From a checkpoint of a small transformer trained on Wikipedia: biases.
Each number is 500 + 50 x the weight over the matrix's rms, rounded and kept within 0 to 999. Layers, rows and columns count from 0. Numbers have three digits each.

# up: layer 3 MLP up, 704x256, rms 0.141, rows 670-703, columns 128-191
# down: layer 3 MLP down (transposed), 704x256, rms 0.126, rows 670-703, columns 128-191
# gate: layer 3 MLP gate, 704x256, rms 0.139, rows 671-703, columns 128-191
up670:407600498491511485516449417456525504393498527548553492396520618443457473505544458481483480541528578573559536585504490500515480546518525530559439553514546442516521506514559527573498420423567566
down670:416465545484446486534524448358532501469459570504480434500557476425488478483553586471531534503520498461477500545570488509498452527526505440590492509461547434523514502510602504552513457484402440
gate671:520430496555425422412518527413526478504527451510525512561474558445547519528606321502539393529494467532499631533458464482444526386520524506520437559419529551414553461541506549418590378580544550
up671:543495496531441522442520346571456547499483573449553515446503515534528550484462558495559492491569593504444486455453538427531457496554542508507481463510432526443504424486535535495505526462518485
down671:388505398509523474485475508523541506488459480384534537516550469529531532527516511506505511500468569533549496506445564433470504572469445482510520533416597431405525563499499530507367527460479477
gate672:382472543531477477596473522466566508526541532403583524497532551583498541491487457533493498479427520560479543359535483442505486465536474545480486569585473522465587477473473482474479582494438408
up672:488534476490535514434513509560465453519567549494473528521458455465549484485588505482422450528482491473525483686492536505428498467471440533520516491504527419558530506475488475475427502484555575
down672:493533479471512511539527387424514458492490540467438476461426463569463477492518425507512470492555464482563546456563415461494565621440523485500538473443438464499490512502504422543631484442499440
gate673:529520455494427481493552454536516463419505599545459550521495540451497412538470573485453478522501429453476460540493445420563468530454460431496536472438503489585577575503443552494575580445522562
up673:524563539541462484441586567430474508434530494564569452474487541519563350568508523534488551522559515361469525555556584438481446557451567530498521412471513426508462535489472437442582463561463492
down673:472445370596453416479496429386494456513558393471517523480442519528539402525552517447481492560530521432527510465490429508552462542411570424484489410545544537418427463508523536575463524496439492
gate674:461460554492486571493455438396465649532475551577509503490508493582527443539485460533522526453537445469540527521452461529519515555579477498570484460593459502527477441464532471504550464460549471
up674:530409489533474540500440497538488458492499515542485433516484621479456527402474417526472521566443495451524526468522467506546495514418469543445404469398541482472473527516473468533560501413499514
down674:629538484493486577503601446483492484426463496526517415539471502544467453521490499464517480460488506490482462467447489540531570537436494462488526558580451517522517518507550511457471575561549537
gate675:506587593384477529406480508577498469544413532465516476573532540569486578588454545520554539524545523402540524463512576438536489443477483511483544406481499541342420486546513500511509536483533563
up675:549538528433459566467537557509521475453463472548509457567567478544548440543520486486449537560491381541547459561500475540440530593493540480463498431541392440430534402587633481578482484443514515
down675:530457472502447537452507512612503521487460540439580499564487480506516513457464623547432517493492463518501457448503426524474525533524480464549501562584392473540487561480451537444487443455510549
gate676:537432535634610471534543477418559498498427479446502513516504412496442557439528423480444488523442476447506466527523429453447448479461527496442500563469522535480543486432573527395394552531461483
up676:507477595506488453515508481500534473560497520560402585480428526511474491521562444476529538465555506448518363570476515533502487342561455494513543431561489423497479545538545472583491558463470522
down676:433537522488471538443492543568508501533491536463424460497512487501431529414571472438455420501503476582545443587546459511551494531467536495480469556482526487491505413466464520524499454441477510
gate677:452527525432511519508424490401479448565430438371522450516378518563506443438485479506358415535503405482527428516514473519553421487460524437485566432519495493554556518506448418474470572470438481
up677:546485434489527503479527495463523499565453463554500438473558541435399466507527502508500418480493500541524448498519407454511485483491555461499497545521487506483445404524551483462483530512470524
down677:500480488526543571445475511516546481500514527455574411438440541495535546607542459399622464439486518535499503499558668467495524437530506516549487512491549551529463455457416506554483493485456535
gate678:506572490489488556447550458454518506418443476441414427464468533478501530447486468493562455499510491574486483490501533501510366535581522447467537573503531507540556498433517484517478502447548504
up678:501471458490539535534388507571528486531454537546476434504480603506563506516499413501491407539465483524604399539475450574497587490503488560482501544543479469484463534524513547570480467490446556
down678:458453562431569497426468513472463487477489453511498469518491554589523497497498481466378537542462495500508496448552500509494474440375477520538497423541505572394550543530568495487530438548520482
gate679:488568639488438409543522500441482491455550373442593460437503498453464473460386568505468461470513469435486469481487447488501466516441478435511542503528572454550559551494565406496477523469489489
up679:515539546533560515514445556395581453498420486386528491494463480540483512511478543474516397426487524595503522566548529471479506487449469469570524499486528529525429480513443487476618517510465556
down679:453507584539537442567477504455520446564501434525458569576500521533412458488540518525506485490473520602517437462515513422571497545399457435515475490519504549505473520557512515511605415503505476
gate680:461379589443564506486560506562443521475538463464407473487518426535559484524523538516489427522512508476515416466535537478527539402528489527515485484414525520554508515541538482495531546501530396
up680:443448420578511512534429428427545518512569489569465453507488420515393527496579565591460480455456476511521537472543513418445532509477515422556478437532545582581428514538520489534481548549468572
down680:515430611500545440468409545549581540456515538403595544576509439515549564511414505468538460480425431484441427482555444607555475496494450444487496532430488575435385524506578432568375529482476497
gate681:491531433531475539526569515510612538394512460545558481539560473528480443512514528530529576535404449523555468504452477622436517467474529524611484543560546472478620510520527474533491565561539488
up681:523451501539555502613538518506580553447444464469471492609544454524478550581566468469560558456440460482478557489460509477453570568522587501475456429398461522521481540532527470596567515549541547
down681:404507450568558524517436565473452513429505454465427480565475647536452485511491537459490575402530577455578504545530615525458538489514515477522508479388565466448391530497522436545443490487476616
gate682:528395547455452558485509442512517479519486391490496541497506478501528424603496543562423447567457429464529482483459492442537496536574501503408459530471549419389561577464507415502464447533450529
up682:452493515581553455551441532537504480504437531436417554535529507405528493501414503539441581476485450464448583558514482595544503489552474527522428499519553467503491565516444538436526497491552522
down682:494462496388395533555523473577388553461475596511521482549555474505477544544485454481382596536461488470555586479549530417471621567488474541537469567403550550514530504577492516380544613513517503
gate683:534459418434503454479447448574532478541485575530452434568438449435551474479503496509543491422543485521464494495485530523498422560559373536480562492539505488556510540451481454563444490505513470
up683:523484540501554525515483446452413464545528568532532469507526488544455500445515633515491527535565516445587545530448474460397530513451472528459540483508586551429435459434534596499540608464553448
down683:530558454482492536604468477528458490475518670579487538500515456565483449540630488466552488530485477527537567589443525473590522401450509458497391578496599522468485551481515523470473486521409520
gate684:493554588571465545563496495476428443468519536460486442508461550533431550424522487525606501552577531524502498525441511555497485441518491456484487525461471480467479518479500417528518509540437471
up684:603409479532485413543415505493518506551480548467488509393514368390533481589503574589463432476525559491526497476509477451515457516570520473519558502464539571461494465454590484498504450408478446
down684:381542517430487527516490528553467431538547440484461456609538497463562449599465556520507505409484494518606487484478444439498461523395531523481535556476498476522504516544499502517643433484522563
gate685:563447446477506479454519455503480480620482503431534471558499539471484456411355522421424489434496539524460450575499504533493560442454557513412512524524458496464546471420433479409613508507485525
up685:470547568509497563537504469521451512451534545481525495514453508473509557529503427348505490457491522518618523390554439507531516464579484512467431567508490425539507567607485482553440513556575446
down685:473417496443493520509498527449410489515519446519578580566580552523514518534528534483493506516526553488572467460577468452413457519496571426459548467493595459522483447566423488468596447508484551
gate686:520485428502556530553470414545442548501458536493518527481571476518535538469420524507501490413502584527561497472392487538546521575445475540435520549501570468499494475474554514524492514518493467
up686:522476548566487546468579466549573451524510678572567454485501429510558513465617380567478467515566574532466473459488423540530532492543454561374553422462503473559533469447508555506527521488547442
down686:492539537506491523458563508493499441446585536424464456495469540486466463491520500528578520587440504454471539464469560406551464438554476469502573444533429427480578571484496539515496475621446566
gate687:515476614539447510479564473587448483441485580442518516488619485459528587555461513547539442457452563510457521537460574544505506479484510471509520488497529497491464432520521487563497538525486462
up687:430513475510475499441455532536537567483519467493536464468532516420501382541521553525522513441521459459419543490565523628450604513604502459548489531533398566578580563516530516520510394520469565
down687:517499534510547557484487396460496458534461468443508551439451396547468432520495465532509538459573474459519552505519535593541502511505447514587525467575481494525402507497447413588440506504532537
gate688:605471459412539541467520441479532551503479464491527542568529540468502500442606477501397500495503515423559545534485362451437475507560490454512543388400482521489457518559540485586584442423453456
up688:526590529428534530402522518538499481570513427544496479504513505509460509424553418570459487508479563576472487549432503445496609455520479503551436433462488368524373500526444445505523540539541440
down688:506532503541439421546480496464510482517500539488451450463534429487558515504551486637505480474451423586575494479431399472522532380494440472544461403658507411539545529594544540481502491455509482
gate689:527500574535469603473431460568496538498479490592547558544515563530470506500501528441508564489566438538470441529458519449544539572555511515507499500507486526556514463434507513529511485530547474
up689:431471502485540485448496520554527526498507452452497416456440583560569620418552522517660566459496546592565419497572477522540455466479484537504542535472427476554454490528513532586503481528479535
down689:588458547560531474434577478342535529451439493526466566630553440541542471468336453530447487501499404442483521442519431524444404508490498424535595504549475520475489515449498473531435458570465457
gate690:569480555537449545490608483518496423552478492414512416525442540543481445516534462501530541504438521482505584487472513438541493500542495406569577387523536517461445488514467530529397531496464489
up690:527492550518479516468505491570556474585414525459466539592564581518465487604512580530432483498434445538549524474498507484537468464486490498478547460440613472565485461600477445550508506490485531
down690:509506528482494548493488509480492444480541530564605496581479470495483503481469527512463586487493495434519452536507580497525497485475529475461467574497511572470408502514519485461525502393453471
gate691:440577575591542461560532434513467555471493524470424508506675539499518539506575526541485402551498420528505466554473547508436530502537512463541476486526466563536693403559485543525503572326588490
up691:598477493468512522528520554493566494408489555466502565475509528514495490466445459560467593561523462493562499515491525510472598579451503492461588414590519551546563519510409471552469545464423521
down691:481428496488560529524577605469543461423410456552538485523429571519470512465635527509466470531532499572553520462516516550558559571525497471507450517444451526556488433422482415549574484499516424
gate692:602560512514527533502404523470444491524577464400552479541539545476538536521543513503513579421510505580547421579546479489446478448461454458576579483508494476441493489503519529553565528468522525
up692:491539497549492558482561538502518539521452481537464472521488508420601609570468548443531505464580512464567444564516558505506538596519500446502438469476468480470541468513581521529598429467511500
down692:491444428461497485489493480462556600571527537602522488495332532413511435603483499531517501611561557557491566524563541529482481542494582531538517466459575515549613475365433478525484464395542492
gate693:471442516404526566478575450520547483489449474537505501506525504540523490640467505593570422531381435457460491506444434478438522424467545525565490541462542464525538491432584463557457534520503455
up693:572538461534559526545531425500441465506494397552456492386491473509520525514510511488557501576510521465520516644432592523455554506458550486468542433487514514501498473524490491492482543537568530
down693:502439471469355503555517537593436472443504504564639541444488502514489554481532469453514543554502552485560474410535498561537479523380564473515483494534508454449492520537487500506495472527502503
gate694:470465523496613476433540522517445500428493492567429384399524546495594493476455487531486539531445483412471490448528547518447577410524485661494507497482539500498503477497505504438570417412474559
up694:444624504502427476481462562463612501479513529548560507609411505473550484509501519554538545551499548562514497361570405408506514546405519455473414585441510487501507490547501447601480566634429480
down694:427440516440471433545562480548540440506433601441440532500523489474569506522475519442485558456466588527522548547533529538484546516478408552488514555471488380450475509500575550531481483510477499
gate695:480571594490475475460435470523611493492505521581529617483492525509526450476468538513456403496467603487388395531424493408510498540525494422572453537511547370412509499579533470534493500594575416
up695:578476535673503433466464488472438509488420466475559609522457486487482445518562500552542368506473553503546523488506511467474439522426522411569491561458500455501511505508481507566464531515540493
down695:480498583469528463487468486490573544433521483455469428384523467472407500510551515476480507506423554514557477500456463535435565520504433422464531534520563462442500600593488518488554506522544624
gate696:434481431555438565494477548488479454504509502511477478537478545520503467445469547472458463460539455509431477423603508525415437546557524506511479589535495398484490494494377381534476504575534402
up696:547453542493433561512503540540467523468511429450585497458567507492474470422504533559492507592534443545479515535504486425551481471481493413527542557488474510516522567564555513486458535508481473
down696:510567543433524561507495450489517470485483518533585401568543505523419537497508551620550505531520529442525505595522529499466517464454486474522474511519523611565420466458547503526569521466467504
gate697:587557460457497547512518518564446460558556502493426561505549498520530530539464415590489464563444509559558454530421535513453510478579515473470690501470513535368478412479460555411454530486569486
up697:528508515452437412597521590576521452465485556534382450474513577441539465478548535464412522510481486411495511475514376486419517505599512459503448512497603450376461431535508493439415504561506517
down697:393590476459558506542503444455528576529476557508441544566606456511462551534508444548455582474494491580467599490561534510480551502466607479390464593427515569533472517454492503516478531579502564
gate698:470512465424465459485478513431512427419517473546535484463468472538539448464488558478485651639463521539515465452529567587505515340549408519456524483443440441489437528436482571472480411438544491
up698:462500466516592451565468501528467447472438561478514486506487542334571483594503518466640502413514495522525525521517550509486434449447459500469547583520458479438493579520409548515485464457444613
down698:508539407533496450558503583460484522538507484494413557495616511592492490460546487612457506561438587440535530558406507464451561640449487459526462501493547427512554610519518543502468416498459496
gate699:419471549499441503380448562479474602494596589537587567575554453573512494535363444410520574484535584422529502524472490444474487528459467459513553518447452526478507566505502480525545539532468460
up699:521530546592551468486578524460535492376521553494479589432587418494464528514570614546465542466466435519493573512461558488398450519592508458511395481463490450515542450495488509438478502535506482
down699:494494568451479492502524504479531330455433441501531473603586605421423532496466539481399532381531523484490464500538488438486513384532507472551450423491497507487495521518470469564479575532524448
gate700:568440513473435497474407618504450524504501436477500447428597470468448490465490516557440485569433455473584442428408597465467512388479448384521485471561473572502430491443509480500525482499479471
up700:479501513535603425443575596442580484442483460535476539472509507462536493466519528414544507535390528422481462571560470614566555463456537615437550483485552631562464395473596539545561454410502477
down700:464475577474528490499514448480507614446493501457518459545503505478534555483447444518541514450461467514556476529432541411580536494527526414401585504463549507518556417431522461489555458458523488
gate701:423499579505496468483402531535560482547579563574422396484529532542662503460499465480527568517509505499470529555477536417583519556549485529530530474425570490477528506530579490475512533495416544
up701:581501510523584421543469566461524485472482500455620557444400532441455563492495516445437467416497553563557534531544525549514455514444455501523496474578522442482574517524472586645527494482520541
down701:503548427498459541497518449503538499460563562618452467488578461507498458478560516550549527562441559567573455476593411561557472553464499505462470590504524527524532497559367472505453452619462548
gate702:581419491498480559569489481442472567475494579608532563551563554489519462445581534539587451541500502460544428392488518530576392538382553573439474485492474511541508539488542562613529450488448453
up702:454481511584569581537555418437475512444483428408589522504505537456456515514660670484495488394401498538579403508541529561540484573406465534598464524428509540531478489436455541564515594465391634
down702:494536475543451564483538502444533465424430482545457613511502575447593461538614441469513590469489653496468444438439542449488487564529469493518566518507492564557497469464485497523587517526529483
gate703:458472393538559449501545486516385561517446455443589429435532557543425523451560509444504607481482559522494445470530511597544528534492488505386441456484460487505439543463459540542531527560452546
up703:531506425397527572503575468588585603496472521529470535381475512509430478463466521511492436454585457453584404464439601456467417447459451516542492517545486589501534490492498489511440447530541478
down703:450567545565480585558476488505549368495533494542428422521565461592485505507575559495469445456449575586452488492504510409502511433578497454593456532506491487510403461470522613498531445498502553